Weights of a small transformer language model.
Size: 14 layers, width 192, 2 heads of 64 (1 for keys and values), MLP 512 SwiGLU.
Architecture: RMSNorm before each block, no biases in attention or MLP.
Training: a variant of SOAP for these matrices, 199M tokens, 3042 steps.
Each number is 50 + 15 x the weight over its row's rms, rounded and kept within 0 to 99. Layers, rows and columns count from 0. The size before them is the row's rms in percent of the matrix's.

# layer 11 MLP gate, 512x192, rms 0.133, rows 430-454, columns 0-95
097:23 76 43 25 49 53 80 52 62 77 32 66 54 74 58 34 43 30 50 45 50 49 37 80 68 64 42 54 74 17 45 37 55 61 28 49 23 59 37 46 57 42 66 50 40 36 43 47 29 37 68 18 46 62 48 53 49 53 46 30 61 35 33 31 41 52 58 41 43 81 46 59 62 34 48 75 17 53 46 61 52 47 46 65 26 53 61 39 70 34 19 72 14 68 52 18
095:69 59 35 29 47 68 57 44 40 26 77 64 71 38 31 46 62 55 44 14 55 39 43 33 14 44 47 34 34 54 48 65 40 56 56 32 55 57 45 43 38 57 55 68 42 52 27 40 60 43 56 35 64 60 68 58 76 48 65 27 51 50 51 64 51 36 88 76 79 50 49 54 58 63 47 42 58 86 60 41 32 46 58 61 75 34 19 41 31 39 27 45 32 56 16 53
104:81 44 49 66 33 32 46 66 46 71 43 46 40 50 90 60 80 39 43 73 76 39 66 42 47 34 50 45 48 41 28 43 29 11 23 16 39 62 42 57 38 37 48 37 43 43 81 44 48 32 68 55 37 62 36 62 39 76 58 37 62 46 46 48 51 57 45 22 59 48 44 33 58 58 74 13 51 38 54 70 53 68 59 72 69 62 79 63 57 56 42 53 51 45 08 41
105:31 38 71 51 35 65 32 39 30 40 58 48 72 40 59 35 75 44 57 19 64 51 58 47 44 46 33 56 65 62 35 67 49 62 39 38 29 82 32 43 42 30 64 45 75 61 22 30 55 53 70 48 66 49 84 35 49 56 64 49 46 48 50 52 57 50 52 42 91 62 55 50 41 54 32 52 63 64 66 72 34 42 85 39 50 37 81 41 65 35 52 71 31 80 42 55
089:47 49 54 73 33 46 68 54 46 27 19 41 30 22 76 36 49 55 44 27 66 46 45 56 42 47 56 71 47 42 61 44 25 72 43 53 44 69 62 60 48 38 84 40 33 59 66 70 39 82 32 33 55 41 63 67 65 63 43 53 63 64 18 38 59 55 48 58 57 23 46 42 19 72 52 40 51 59 54 57 65 73 55 57 40 28 41 75 47 54 34 59 66 62 76 85
098:60 74 67 65 82 42 54 29 62 77 55 33 63 24 45 41 35 36 54 74 40 36 23 70 66 56 43 61 54 52 64 53 73 43 62 55 80 52 58 29 61 47 00 45 55 47 59 68 45 75 83 57 61 63 29 46 68 52 42 56 48 54 50 28 43 29 53 46 58 51 71 75 28 42 59 59 43 44 67 73 46 25 37 57 64 53 56 24 62 42 48 33 57 38 31 43
096:65 50 60 58 53 66 72 30 45 60 31 47 69 37 42 55 50 53 72 47 46 46 49 46 42 39 46 41 73 58 29 29 37 40 40 63 62 74 75 51 81 39 59 64 51 52 33 50 60 48 68 52 32 30 47 75 57 50 24 48 28 64 19 79 58 31 60 56 31 23 61 66 49 70 36 17 35 60 19 51 55 50 41 74 83 39 40 61 49 41 31 42 41 77 33 47
101:28 47 83 47 52 60 56 85 66 68 41 59 41 67 25 66 53 73 50 23 19 59 42 47 54 54 36 41 55 49 51 45 45 39 65 33 62 54 37 29 70 58 10 52 28 70 48 47 55 56 45 73 46 52 69 64 70 48 44 61 60 51 45 63 47 38 45 50 57 66 57 63 43 68 41 41 24 44 47 53 32 65 49 63 36 71 42 49 51 57 49 15 32 58 46 35
098:61 51 36 66 57 54 58 52 33 34 47 50 41 38 24 49 48 54 30 38 66 42 37 60 51 56 58 33 67 46 52 21 48 80 48 66 28 44 68 59 49 71 44 41 49 68 28 32 81 54 54 67 76 28 28 68 41 73 15 34 17 74 44 24 32 35 34 55 61 44 26 77 50 59 64 54 54 55 49 38 62 42 38 56 35 49 49 58 39 56 72 71 68 50 57 62
105:11 25 31 79 77 56 30 58 32 64 41 49 61 59 44 71 46 52 57 70 59 54 55 51 40 41 63 47 53 59 62 53 33 46 47 45 60 55 54 51 87 81 53 36 27 49 60 56 52 40 52 62 48 37 33 35 53 40 71 29 36 34 59 83 70 58 40 65 40 53 70 28 56 50 89 44 73 45 44 62 69 61 36 67 57 63 42 48 71 59 52 43 46 60 59 43
108:36 41 49 60 57 69 21 63 63 41 34 47 34 29 59 59 59 79 62 56 55 68 73 52 60 21 49 25 22 35 57 45 58 67 42 59 49 31 50 37 39 48 32 25 56 55 28 29 58 58 53 47 44 62 58 46 48 46 36 18 42 58 45 55 72 35 64 71 38 56 69 47 70 53 33 35 57 58 35 82 53 35 43 62 53 28 37 61 41 40 62 42 54 47 45 86
100:42 56 67 58 75 67 43 22 62 22 48 58 53 50 18 20 30 77 37 42 52 38 29 36 54 15 49 70 68 61 57 56 41 38 50 44 53 52 43 72 72 63 61 38 36 70 30 29 43 77 30 39 49 61 51 67 49 53 50 46 56 72 67 17 62 33 34 58 78 62 71 30 37 49 41 53 30 68 36 36 70 77 55 46 20 50 43 41 80 69 54 49 55 51 53 41
105:46 47 60 32 64 54 31 41 56 71 55 34 53 38 46 72 36 48 51 51 16 77 53 68 52 28 24 71 73 45 47 42 65 32 54 59 32 30 32 65 46 64 73 37 54 20 45 36 60 41 27 59 52 24 63 48 37 43 38 57 63 75 50 48 55 42 55 56 43 71 30 60 53 34 40 38 43 37 45 44 40 52 44 55 73 68 94 57 61 69 50 22 55 36 20 47
105:39 47 71 39 66 56 41 59 48 31 48 46 70 21 45 47 68 62 76 30 46 48 79 41 23 50 18 65 30 51 59 50 34 52 50 60 58 41 31 48 32 62 46 30 61 62 52 67 27 44 73 34 45 84 60 42 49 34 28 75 42 49 33 59 67 32 48 40 55 75 39 52 39 25 50 69 42 68 21 46 50 68 55 54 73 44 32 61 58 24 62 48 61 33 61 70
098:61 84 24 36 74 35 63 34 54 56 54 40 40 63 73 44 48 31 53 33 34 58 44 51 35 72 54 56 47 22 61 23 55 31 40 49 58 13 45 38 50 68 54 45 31 70 59 51 39 41 59 73 64 40 78 36 73 69 58 39 48 37 57 41 71 40 35 69 70 40 38 43 45 62 62 52 57 81 45 66 34 51 63 50 57 48 61 82 64 53 17 38 30 58 54 44
101:51 52 50 71 45 64 42 50 46 65 47 54 50 69 78 47 51 26 17 21 40 70 89 50 84 36 64 43 71 42 58 41 66 58 46 67 40 41 36 48 36 56 48 56 18 48 48 68 59 31 27 51 42 32 52 65 40 53 75 75 54 40 44 34 11 24 26 63 41 48 61 74 33 92 65 59 79 49 45 60 22 54 43 60 45 47 39 45 60 67 48 43 27 35 54 38
093:26 49 51 51 60 44 50 87 52 32 20 66 36 82 36 38 31 71 60 43 54 43 67 15 51 61 31 52 85 45 75 55 44 32 58 56 67 40 56 47 38 47 55 84 22 65 60 23 48 55 42 75 65 29 53 50 49 35 49 30 48 36 66 54 47 45 49 34 17 48 34 41 68 52 73 57 61 37 73 47 28 47 50 50 38 34 41 63 71 56 47 61 26 61 39 42
106:49 25 77 87 51 37 47 56 26 52 52 64 75 67 63 79 70 27 40 36 38 60 51 63 52 51 75 66 66 48 54 13 48 89 57 51 43 72 16 38 41 52 44 29 46 67 37 50 43 38 57 53 89 67 46 38 49 31 52 55 42 49 52 42 49 65 25 18 58 55 34 45 59 58 39 68 62 58 73 57 53 54 75 52 53 66 73 81 55 38 60 35 69 65 44 43
099:36 44 47 55 84 66 22 27 73 58 60 54 46 39 47 53 62 41 58 50 70 67 32 32 45 26 58 41 73 58 59 44 63 40 68 50 37 61 31 40 47 72 63 56 65 43 48 34 75 57 57 59 29 61 70 81 48 59 37 36 53 44 42 56 47 48 57 36 46 59 82 47 59 46 36 60 10 55 59 49 62 74 53 36 41 43 42 61 39 44 52 48 73 76 52 42
100:56 34 58 43 58 38 68 20 28 66 57 48 42 52 59 87 30 35 53 61 39 25 84 20 59 44 50 52 57 18 39 75 49 78 41 62 58 30 67 44 38 15 76 56 36 54 57 61 42 29 54 06 61 43 76 27 47 37 48 36 54 69 53 49 51 33 23 47 56 57 57 45 74 35 46 48 48 47 40 67 22 60 58 42 77 40 65 16 40 57 36 63 65 65 60 67
096:66 37 81 61 56 67 32 70 68 60 42 53 51 70 41 47 47 45 71 46 57 52 33 50 49 50 77 45 66 51 57 37 71 70 41 47 41 63 53 49 67 32 56 11 77 33 59 76 55 33 38 32 45 40 65 55 56 61 75 65 62 66 48 49 61 32 66 60 68 70 66 20 64 37 15 52 51 60 43 70 40 47 69 45 44 66 23 42 43 48 49 49 56 42 77 74
100:47 51 33 60 62 60 23 49 55 32 63 27 47 47 47 69 44 49 44 44 61 32 47 60 26 53 31 19 36 54 52 23 59 43 32 67 62 58 77 48 51 56 33 26 42 34 40 30 18 52 55 61 49 49 52 50 73 49 48 41 54 35 43 41 49 32 39 46 65 83 43 58 40 39 45 72 48 85 66 43 44 38 66 52 49 41 60 42 50 35 87 57 18 85 46 39
100:44 48 61 52 38 75 59 64 46 73 32 56 48 51 43 35 66 57 27 54 81 38 40 53 14 46 33 59 54 44 68 46 63 57 48 42 51 47 35 71 65 54 57 46 49 41 52 31 86 48 58 41 48 72 56 40 33 82 65 32 37 41 54 51 51 47 40 28 68 44 34 64 38 07 56 25 54 40 50 67 64 36 51 40 59 40 29 52 52 66 66 25 57 59 59 34
100:69 56 55 52 42 41 35 49 79 36 56 68 65 46 51 40 33 48 52 46 61 41 58 68 61 74 24 49 61 74 29 32 55 48 44 43 50 58 40 44 45 36 37 56 58 45 62 31 39 30 43 22 26 71 41 21 32 60 65 56 54 34 42 64 49 42 37 64 33 48 59 62 56 53 53 34 43 72 52 81 40 29 43 61 64 55 46 27 57 53 57 73 44 75 54 91
108:43 49 81 37 65 68 50 43 61 57 49 85 72 37 57 50 20 72 76 45 37 42 64 42 56 34 48 59 55 51 61 49 49 42 42 40 65 78 26 68 47 32 64 46 37 45 64 62 68 51 49 73 49 92 64 73 38 65 30 28 68 56 60 73 59 45 73 61 48 29 48 37 63 45 76 40 55 56 37 45 44 52 83 35 56 59 51 60 23 57 56 83 46 46 61 74
# layer 11 MLP up, 512x192, rms 0.139, rows 430-453, columns 0-95
099:39 49 50 34 53 53 78 51 41 54 26 54 43 43 68 48 49 34 37 30 60 41 35 59 61 55 44 49 78 31 28 39 60 43 47 16 52 60 54 41 70 34 43 54 29 51 52 47 46 33 53 37 56 54 51 34 47 22 54 41 56 54 43 37 33 61 74 31 31 55 68 65 38 32 42 92 48 58 54 68 52 34 43 75 38 76 60 48 85 30 45 66 51 60 55 18
098:29 31 50 40 67 35 53 36 40 81 63 84 25 52 39 40 55 61 64 40 52 46 23 56 27 61 45 54 17 52 43 26 89 65 79 43 48 50 69 58 51 47 52 42 30 59 51 42 31 39 51 50 36 58 45 74 55 62 67 65 49 49 49 79 54 40 44 57 42 50 36 84 51 32 82 35 54 74 82 80 46 46 69 46 54 69 25 46 55 51 24 49 66 59 58 37
103:30 69 54 31 43 56 31 61 73 45 99 40 50 60 46 48 75 58 50 28 42 49 41 49 49 58 53 46 41 56 73 61 67 52 79 45 49 36 74 50 52 47 18 63 50 56 73 55 24 49 65 47 51 41 63 66 53 50 47 48 25 43 66 64 32 46 69 44 57 42 63 45 54 41 60 57 58 55 58 07 47 63 21 37 30 43 45 29 56 31 49 33 35 60 67 55
108:66 53 49 44 49 59 35 28 62 42 49 27 73 80 19 44 34 56 63 26 32 29 51 64 75 77 54 67 70 48 66 30 50 41 42 68 45 48 48 51 44 62 37 56 44 48 50 45 53 81 29 57 21 33 15 54 60 48 28 28 21 50 31 46 57 48 50 44 27 50 38 45 84 43 31 48 32 58 45 37 61 41 33 54 57 25 52 63 37 67 51 39 62 79 62 25
094:44 43 39 57 51 33 34 64 45 53 56 45 29 46 55 68 70 50 63 71 59 56 69 49 65 47 63 34 43 31 44 54 59 50 91 77 38 63 37 40 66 91 65 41 39 52 72 25 60 29 55 44 50 38 42 50 63 53 29 34 57 28 53 68 68 51 49 36 46 45 55 42 55 63 42 36 63 08 70 53 62 44 73 59 58 27 36 48 34 57 17 63 43 58 56 43
103:50 39 45 55 53 42 47 49 79 40 61 41 80 63 65 59 53 33 57 55 56 49 45 54 16 55 67 47 52 48 66 62 42 51 16 30 60 66 34 20 77 40 61 24 54 40 36 42 48 34 44 42 27 62 48 66 69 23 55 30 47 48 72 38 65 56 66 38 39 18 68 46 73 23 20 58 56 39 59 61 48 58 43 68 49 41 26 44 46 56 62 42 59 81 28 52
091:48 47 71 51 64 56 44 82 34 52 49 48 32 53 81 55 51 20 26 59 65 27 39 76 42 53 55 47 55 48 44 49 66 66 57 24 27 31 48 46 39 32 37 51 61 50 28 56 42 39 27 43 71 73 58 57 32 88 58 76 80 50 16 46 22 55 18 60 37 46 23 37 51 49 56 73 56 64 51 47 78 66 40 29 63 42 55 61 19 44 45 46 35 32 37 51
100:86 49 43 40 38 32 49 39 58 54 51 55 70 34 24 38 35 12 68 34 57 38 59 66 58 35 56 62 68 75 59 51 33 57 48 63 40 34 62 69 61 28 86 38 39 25 43 33 59 43 53 50 52 24 34 65 31 67 48 49 49 60 60 23 65 48 50 28 64 51 48 47 54 53 35 43 48 29 42 37 45 62 60 50 56 55 41 50 34 50 51 65 68 53 68 38
098:53 50 76 63 88 66 59 37 55 26 55 40 53 82 21 32 33 54 36 58 37 63 29 61 60 35 81 46 61 63 36 86 35 69 64 36 53 67 45 64 39 28 28 63 58 31 32 71 21 85 48 31 12 23 64 54 77 44 62 48 60 41 27 61 57 58 56 45 32 48 69 36 51 45 33 50 34 75 44 44 36 58 44 52 33 47 44 48 71 38 43 43 91 35 71 66
107:58 73 31 25 59 53 53 55 75 42 52 36 57 61 53 57 63 33 67 44 40 37 51 58 37 49 53 61 46 44 55 48 79 45 42 42 50 54 53 36 62 59 18 33 78 63 54 32 80 37 55 29 39 30 58 70 43 44 41 49 36 68 63 41 48 29 74 47 72 36 44 36 45 62 24 65 52 46 52 47 31 43 73 39 13 35 79 68 40 50 53 47 50 61 55 56
096:41 76 36 12 52 34 59 38 66 56 38 76 47 38 54 50 45 66 68 67 43 66 58 27 72 83 63 58 21 56 57 46 44 51 86 46 58 52 42 51 31 53 54 57 83 67 54 42 31 69 41 39 36 18 50 38 63 31 79 60 48 19 66 56 27 60 44 59 51 83 29 49 34 25 62 45 39 43 47 41 57 70 41 67 60 54 63 29 47 47 58 76 46 63 46 21
098:33 53 30 43 41 42 45 56 17 30 47 35 70 17 32 44 63 49 34 44 36 47 64 33 66 84 54 56 66 64 58 69 47 59 42 64 49 70 48 67 56 50 13 49 85 43 70 72 37 41 72 61 53 59 62 45 45 30 58 75 56 38 32 65 42 27 54 37 73 28 31 49 36 43 27 43 68 56 61 47 54 51 43 72 61 45 68 75 47 37 60 41 48 32 46 69
104:39 57 66 23 40 51 62 79 84 44 48 19 44 54 28 48 40 36 39 54 81 42 39 19 43 27 53 20 37 36 42 57 38 45 66 77 92 52 55 73 32 60 44 26 64 38 36 29 61 39 37 57 59 38 60 55 51 21 43 55 69 57 47 41 75 47 52 64 64 20 41 90 31 48 63 69 37 38 46 68 33 56 48 47 49 77 37 55 34 41 36 48 57 75 51 77
096:36 51 41 70 57 39 48 43 49 74 72 59 28 31 64 61 58 51 53 29 70 41 58 44 77 60 42 75 39 50 55 52 21 38 57 45 36 45 34 43 46 11 52 35 47 51 21 69 34 51 65 30 50 54 41 82 33 48 23 87 55 14 59 29 47 62 36 69 41 71 46 41 51 32 74 47 25 63 42 41 52 48 62 33 48 43 39 52 57 31 58 38 52 51 51 64
097:41 58 54 59 47 43 88 67 48 67 37 47 54 82 86 38 32 44 37 52 63 54 48 54 69 58 54 46 39 25 29 33 47 33 47 40 47 13 80 37 42 41 69 52 38 58 57 35 33 51 27 53 45 61 38 57 27 61 52 35 57 63 25 56 70 43 26 51 66 59 58 69 36 63 75 56 60 57 42 62 43 46 67 62 50 50 61 50 74 50 24 38 77 66 53 66
099:69 28 33 78 48 46 65 38 49 44 41 63 45 32 41 70 59 41 46 59 43 77 66 67 52 32 49 61 56 34 45 51 46 71 46 52 49 45 00 51 54 39 50 44 47 35 63 47 38 51 55 49 43 58 78 53 54 48 34 36 51 57 60 71 32 37 77 41 42 30 49 53 64 51 61 49 59 45 45 59 73 45 28 38 59 68 62 19 48 51 38 30 66 71 43 73
097:69 41 33 68 54 30 38 48 27 56 50 74 39 24 63 71 55 26 49 85 38 46 59 67 34 31 44 52 60 74 72 61 49 53 42 24 70 74 45 34 62 35 68 33 07 39 69 44 84 37 30 59 51 81 49 41 65 73 56 37 46 61 35 36 50 69 73 23 34 35 60 59 58 51 79 57 47 64 28 20 72 21 49 21 79 44 54 26 53 25 63 45 54 54 67 28
098:60 41 33 30 47 38 51 33 47 36 73 46 59 36 68 28 19 47 32 29 40 48 70 56 58 48 15 59 78 46 56 44 67 53 23 33 48 69 86 45 45 46 59 63 64 49 65 37 28 32 59 31 30 69 36 62 31 74 45 32 89 55 43 88 39 36 39 52 26 68 65 24 67 52 50 44 51 43 41 52 52 32 41 41 37 46 47 36 67 69 50 50 35 64 44 65
099:88 63 62 56 34 29 33 26 48 40 37 33 36 63 36 43 62 41 40 76 32 67 32 52 47 56 47 37 76 22 27 35 48 31 32 51 24 62 53 62 43 59 54 66 45 80 50 61 51 77 38 56 49 52 39 76 67 32 32 33 45 75 61 48 76 45 49 54 54 63 60 26 00 42 39 34 52 57 51 34 55 67 57 43 37 55 70 60 55 34 75 44 58 69 42 46
098:43 41 44 55 55 58 61 50 39 50 64 75 71 51 45 13 26 64 43 50 35 53 74 70 68 46 44 69 54 67 53 63 52 64 67 44 62 59 69 31 07 46 59 45 12 09 46 67 51 54 38 75 51 70 55 43 28 38 51 65 55 40 20 33 68 57 47 40 38 41 57 64 58 54 51 63 41 53 53 48 39 45 65 65 26 32 36 56 42 63 47 73 24 57 66 38
095:52 55 74 64 33 34 46 66 45 47 29 37 35 43 57 62 53 66 38 52 72 34 77 49 46 62 53 52 60 56 29 55 49 63 26 55 40 99 47 64 47 79 69 35 61 62 19 65 53 36 61 58 32 33 62 51 61 50 48 64 49 36 53 66 59 57 68 35 63 53 62 31 47 40 52 42 51 42 14 38 51 40 29 85 34 38 54 30 23 61 66 87 64 62 72 53
104:60 58 43 24 66 31 35 36 33 65 77 67 72 37 51 64 44 56 45 41 26 58 57 53 59 14 47 50 46 57 39 49 49 41 36 50 48 54 51 75 55 66 60 42 56 49 78 53 42 09 58 71 36 67 48 39 48 81 64 53 58 43 46 37 47 93 39 38 59 35 44 40 69 82 57 51 99 55 61 51 20 37 47 48 28 40 38 77 39 18 26 52 60 03 51 55
089:28 38 48 42 44 35 69 57 33 50 61 76 63 47 72 47 39 32 49 65 54 56 60 53 71 22 64 47 44 55 69 43 74 56 67 49 71 53 58 74 43 58 15 50 34 53 69 32 49 64 79 39 19 43 54 58 86 58 63 42 48 56 20 68 64 56 32 27 95 62 59 46 54 58 70 48 42 54 62 67 61 30 61 52 55 25 61 69 57 33 55 44 42 65 31 29
102:81 36 78 34 41 53 37 57 77 25 51 64 44 31 54 16 58 30 64 62 75 47 52 51 57 38 34 42 59 36 40 57 55 55 52 42 30 48 54 43 51 31 48 52 46 43 52 43 18 73 46 28 42 66 54 46 29 51 69 46 36 49 45 69 34 65 56 58 29 58 53 58 50 76 59 66 26 60 44 90 51 32 41 59 55 81 37 65 49 72 44 64 77 50 52 58
# layer 11 MLP down (transposed), 512x192, rms 0.132, rows 430-453, columns 0-95
101:44 51 43 43 64 75 35 48 58 34 46 54 40 42 20 50 50 62 57 62 21 59 69 47 64 53 47 46 23 31 42 66 19 46 48 36 46 46 48 52 34 68 30 62 42 34 67 58 42 35 55 58 58 77 36 68 76 51 42 72 35 41 52 68 80 48 72 47 40 22 25 58 51 80 66 73 65 49 73 48 80 42 81 70 50 15 39 44 37 67 85 32 45 32 53 45
098:57 46 35 61 58 42 60 95 67 29 68 78 38 69 17 54 57 69 38 45 41 44 54 65 67 52 36 73 64 44 28 41 52 72 36 48 41 29 65 62 48 55 48 33 41 33 49 48 63 50 64 62 51 37 56 59 62 46 43 42 48 45 49 56 44 41 60 57 67 58 47 59 42 14 83 61 34 62 25 45 40 61 19 51 44 32 60 32 63 35 55 57 66 53 58 30
103:31 72 34 47 54 67 70 57 38 59 57 57 42 53 37 42 33 63 55 42 33 47 73 47 51 63 56 47 56 56 50 73 53 46 56 36 60 58 51 38 25 53 16 58 65 56 63 32 57 22 70 57 34 49 53 57 68 51 46 60 53 54 60 20 45 36 52 57 33 32 71 69 43 36 34 50 55 64 61 35 27 43 52 60 59 70 61 53 56 33 42 56 54 78 61 16
108:71 58 47 37 44 62 53 27 48 45 39 71 19 63 56 63 78 52 75 64 59 54 46 57 83 37 51 37 48 46 31 34 72 62 60 59 61 59 57 64 57 31 66 63 56 71 21 18 57 49 33 52 32 49 52 26 49 69 49 54 68 29 58 59 61 45 39 45 19 87 62 32 59 36 62 32 37 55 61 50 45 36 77 40 53 72 22 61 58 59 62 22 62 61 59 61
093:63 59 36 34 38 43 55 31 54 73 39 68 51 50 49 59 67 56 34 54 58 60 54 18 45 57 77 42 43 54 61 08 48 31 67 32 46 34 76 83 30 43 69 62 55 41 37 72 38 45 55 45 39 67 72 68 65 58 71 62 51 52 58 33 66 47 38 82 27 43 19 46 77 51 50 47 47 42 35 45 53 58 72 65 59 41 52 39 49 71 58 46 46 64 52 36
094:67 53 55 76 48 37 55 64 46 57 52 36 51 55 43 39 38 45 51 31 31 59 48 42 48 65 45 49 41 40 30 61 53 24 47 63 66 51 46 38 47 56 63 74 47 24 39 46 46 59 54 64 19 68 28 35 27 53 58 45 63 52 22 63 45 85 44 80 52 79 68 78 56 52 45 90 58 79 37 50 68 53 39 75 48 44 46 67 53 27 55 36 54 41 36 54
094:61 34 63 86 49 45 46 47 43 32 55 76 69 60 43 45 48 33 39 60 48 55 62 45 39 38 73 26 51 58 73 62 41 49 39 62 41 57 44 62 47 45 44 45 53 66 64 54 54 33 58 46 68 52 60 34 45 37 46 33 71 55 45 57 55 32 64 86 50 67 28 54 56 40 56 72 66 59 32 87 58 28 82 46 68 34 41 62 44 68 55 29 73 60 54 65
100:61 23 60 66 48 65 28 41 36 29 63 15 43 19 47 34 55 63 65 55 49 77 62 60 63 76 53 46 60 55 42 56 08 37 59 10 55 34 47 65 65 34 55 60 65 49 64 34 47 46 53 56 88 44 49 82 56 72 84 59 51 44 63 28 47 55 46 81 42 51 45 33 34 47 65 48 48 48 58 64 41 58 42 46 44 43 47 66 60 47 73 46 57 46 44 46
098:40 65 49 40 39 51 74 53 57 39 85 60 61 23 54 21 73 77 78 55 27 42 52 62 33 55 48 42 44 41 41 48 34 36 52 58 51 40 39 58 57 70 40 40 53 66 76 37 24 67 17 50 57 31 79 66 44 51 31 40 39 51 26 30 37 20 51 57 56 70 45 93 59 56 58 39 40 55 46 52 53 49 49 65 54 58 41 69 54 34 42 61 41 47 38 35
106:49 51 49 88 53 62 40 49 39 46 37 67 53 52 71 52 41 28 39 38 49 54 63 45 69 37 42 65 57 50 27 11 29 90 25 45 57 35 58 75 62 35 52 35 85 36 58 48 43 31 62 71 42 40 16 48 43 17 38 68 17 50 65 27 70 66 60 49 43 43 70 50 55 68 66 43 56 64 51 39 37 41 70 66 72 36 80 58 45 42 34 35 67 48 64 52
096:74 49 34 43 74 44 42 61 54 57 38 41 68 60 67 65 16 31 59 44 11 65 53 75 37 64 73 53 76 62 54 70 53 46 74 59 74 54 49 50 60 44 46 66 31 48 21 41 65 72 46 62 22 57 55 61 29 60 56 28 62 27 36 30 54 16 66 41 27 53 42 71 63 53 54 53 54 60 78 57 65 44 59 72 71 40 69 52 60 39 51 71 48 55 37 58
098:41 50 42 64 32 44 63 61 39 39 44 60 31 55 90 52 44 35 53 45 43 52 76 39 60 61 38 36 76 70 24 57 49 67 42 46 33 41 48 22 48 46 83 58 34 38 48 57 53 36 31 26 54 47 60 36 48 64 66 51 73 37 38 43 54 46 42 56 41 75 69 44 54 41 81 83 64 55 47 76 51 60 60 66 44 82 44 44 39 39 27 39 40 27 39 44
109:44 78 58 30 54 72 45 55 52 43 49 68 49 57 46 56 50 61 52 62 36 62 45 71 62 48 52 66 69 36 32 33 78 63 37 47 52 53 39 46 58 43 54 53 51 46 64 42 52 52 54 53 74 35 56 43 44 52 56 63 47 62 40 61 32 52 25 55 47 54 66 37 45 54 38 60 39 46 32 61 54 47 73 39 56 75 58 36 55 35 42 82 70 50 42 30
103:56 80 60 38 46 43 27 35 23 68 28 44 52 66 59 56 47 51 44 35 33 25 41 33 76 29 66 60 65 37 54 76 47 41 23 70 56 67 45 42 20 62 62 32 44 28 42 62 24 24 59 73 33 65 43 62 58 38 55 64 47 18 54 34 52 33 48 38 52 32 47 54 44 37 55 38 29 64 38 56 37 53 52 53 36 50 48 70 55 64 56 50 32 67 66 29
093:50 42 56 56 42 35 62 36 54 75 79 57 58 54 52 59 71 49 76 16 46 42 33 50 64 20 59 49 69 61 46 67 75 70 31 55 61 61 65 39 70 36 49 59 46 66 54 59 58 44 48 65 60 29 49 37 71 26 33 57 62 61 63 40 33 48 66 64 12 32 32 42 37 47 69 57 67 46 44 31 42 56 42 44 59 44 43 63 55 62 61 57 56 35 34 47
097:40 26 49 23 31 77 61 46 68 40 78 46 48 53 47 65 76 44 50 30 47 45 55 38 53 56 65 50 67 57 76 42 44 57 44 51 35 44 43 79 26 63 33 40 54 28 55 53 50 40 42 63 51 46 61 27 38 70 44 38 61 22 55 29 45 55 54 68 31 51 51 43 54 51 52 38 48 73 38 39 78 39 47 44 69 25 66 67 43 31 73 68 50 36 48 42
098:57 07 53 56 34 54 32 09 75 54 54 75 36 42 39 59 51 38 68 21 40 35 46 37 61 52 69 59 62 45 59 50 49 66 09 74 64 53 56 31 62 44 25 38 75 52 46 43 30 53 54 83 60 62 27 29 54 31 55 79 83 33 47 50 62 42 64 39 45 42 24 38 40 55 55 39 39 44 56 27 61 52 46 59 54 54 27 33 31 65 26 79 35 45 37 87
101:34 72 65 66 26 60 46 76 62 28 63 42 52 57 55 56 54 26 64 38 34 49 33 44 48 52 57 57 50 72 20 99 53 33 55 50 76 76 28 74 57 36 64 54 45 44 43 71 63 59 44 61 41 45 75 53 28 58 68 43 26 61 57 34 69 49 54 63 49 60 43 69 77 50 65 54 89 35 46 33 42 51 50 77 62 33 56 32 08 52 50 46 37 68 38 30
103:66 89 66 61 47 17 48 64 52 56 40 78 43 49 56 49 38 30 65 49 68 66 32 53 33 63 47 44 60 50 46 49 18 41 52 30 10 28 68 63 62 68 26 16 48 40 78 51 63 53 74 61 31 67 59 58 32 53 44 37 59 60 74 38 74 46 61 41 74 48 63 51 35 50 45 55 34 34 42 76 36 33 76 50 29 73 62 28 40 28 55 65 62 37 55 54
097:65 42 46 66 61 52 38 66 59 99 52 43 75 34 50 55 39 40 32 55 33 24 32 65 25 35 52 68 48 61 62 45 47 52 37 74 62 60 52 47 38 64 51 70 49 62 38 45 32 42 41 38 58 71 45 64 57 55 39 53 44 62 52 55 35 47 06 96 39 60 39 56 73 54 43 31 70 80 50 26 51 83 16 53 56 23 62 29 50 24 49 47 31 57 44 74
095:05 49 80 45 63 29 38 70 64 72 49 60 43 76 46 48 45 49 51 59 52 47 49 62 21 49 51 37 29 24 28 58 51 51 55 37 12 39 29 43 63 63 56 69 53 45 48 64 41 59 73 71 40 51 29 50 40 80 57 58 72 29 55 76 55 64 34 45 58 75 15 51 36 53 57 68 62 61 49 48 71 56 47 51 33 48 30 30 59 61 40 41 68 43 42 78
097:56 54 48 38 56 51 68 83 52 39 47 21 45 56 79 47 69 41 67 16 22 71 46 48 31 40 49 34 60 56 43 52 26 42 52 43 62 38 53 42 51 43 34 62 23 32 48 36 40 00 54 39 43 64 58 58 55 70 40 37 57 73 53 46 54 48 42 67 17 28 32 45 46 45 70 68 31 28 37 29 43 37 51 79 69 60 36 82 59 54 54 69 57 25 48 55
092:61 33 24 20 46 48 41 56 49 50 38 38 46 69 52 90 47 41 43 42 51 36 20 48 58 70 49 32 61 29 58 52 42 49 88 59 53 48 47 55 54 61 19 38 73 56 67 43 55 33 55 47 43 74 09 57 46 45 54 64 72 32 44 30 58 49 62 35 61 36 61 50 51 62 61 48 36 54 42 50 35 56 42 42 62 33 54 54 47 88 50 59 43 65 34 34
102:89 45 37 43 39 31 54 66 66 49 50 65 43 26 48 55 54 37 59 46 61 58 73 58 48 42 64 67 69 59 34 31 46 67 58 58 48 48 58 48 61 49 62 62 58 67 73 36 46 29 51 11 74 52 46 59 60 72 79 58 56 32 63 36 26 31 42 66 61 29 67 76 38 53 39 24 41 79 35 90 78 36 55 52 63 58 47 24 75 66 48 66 49 41 40 47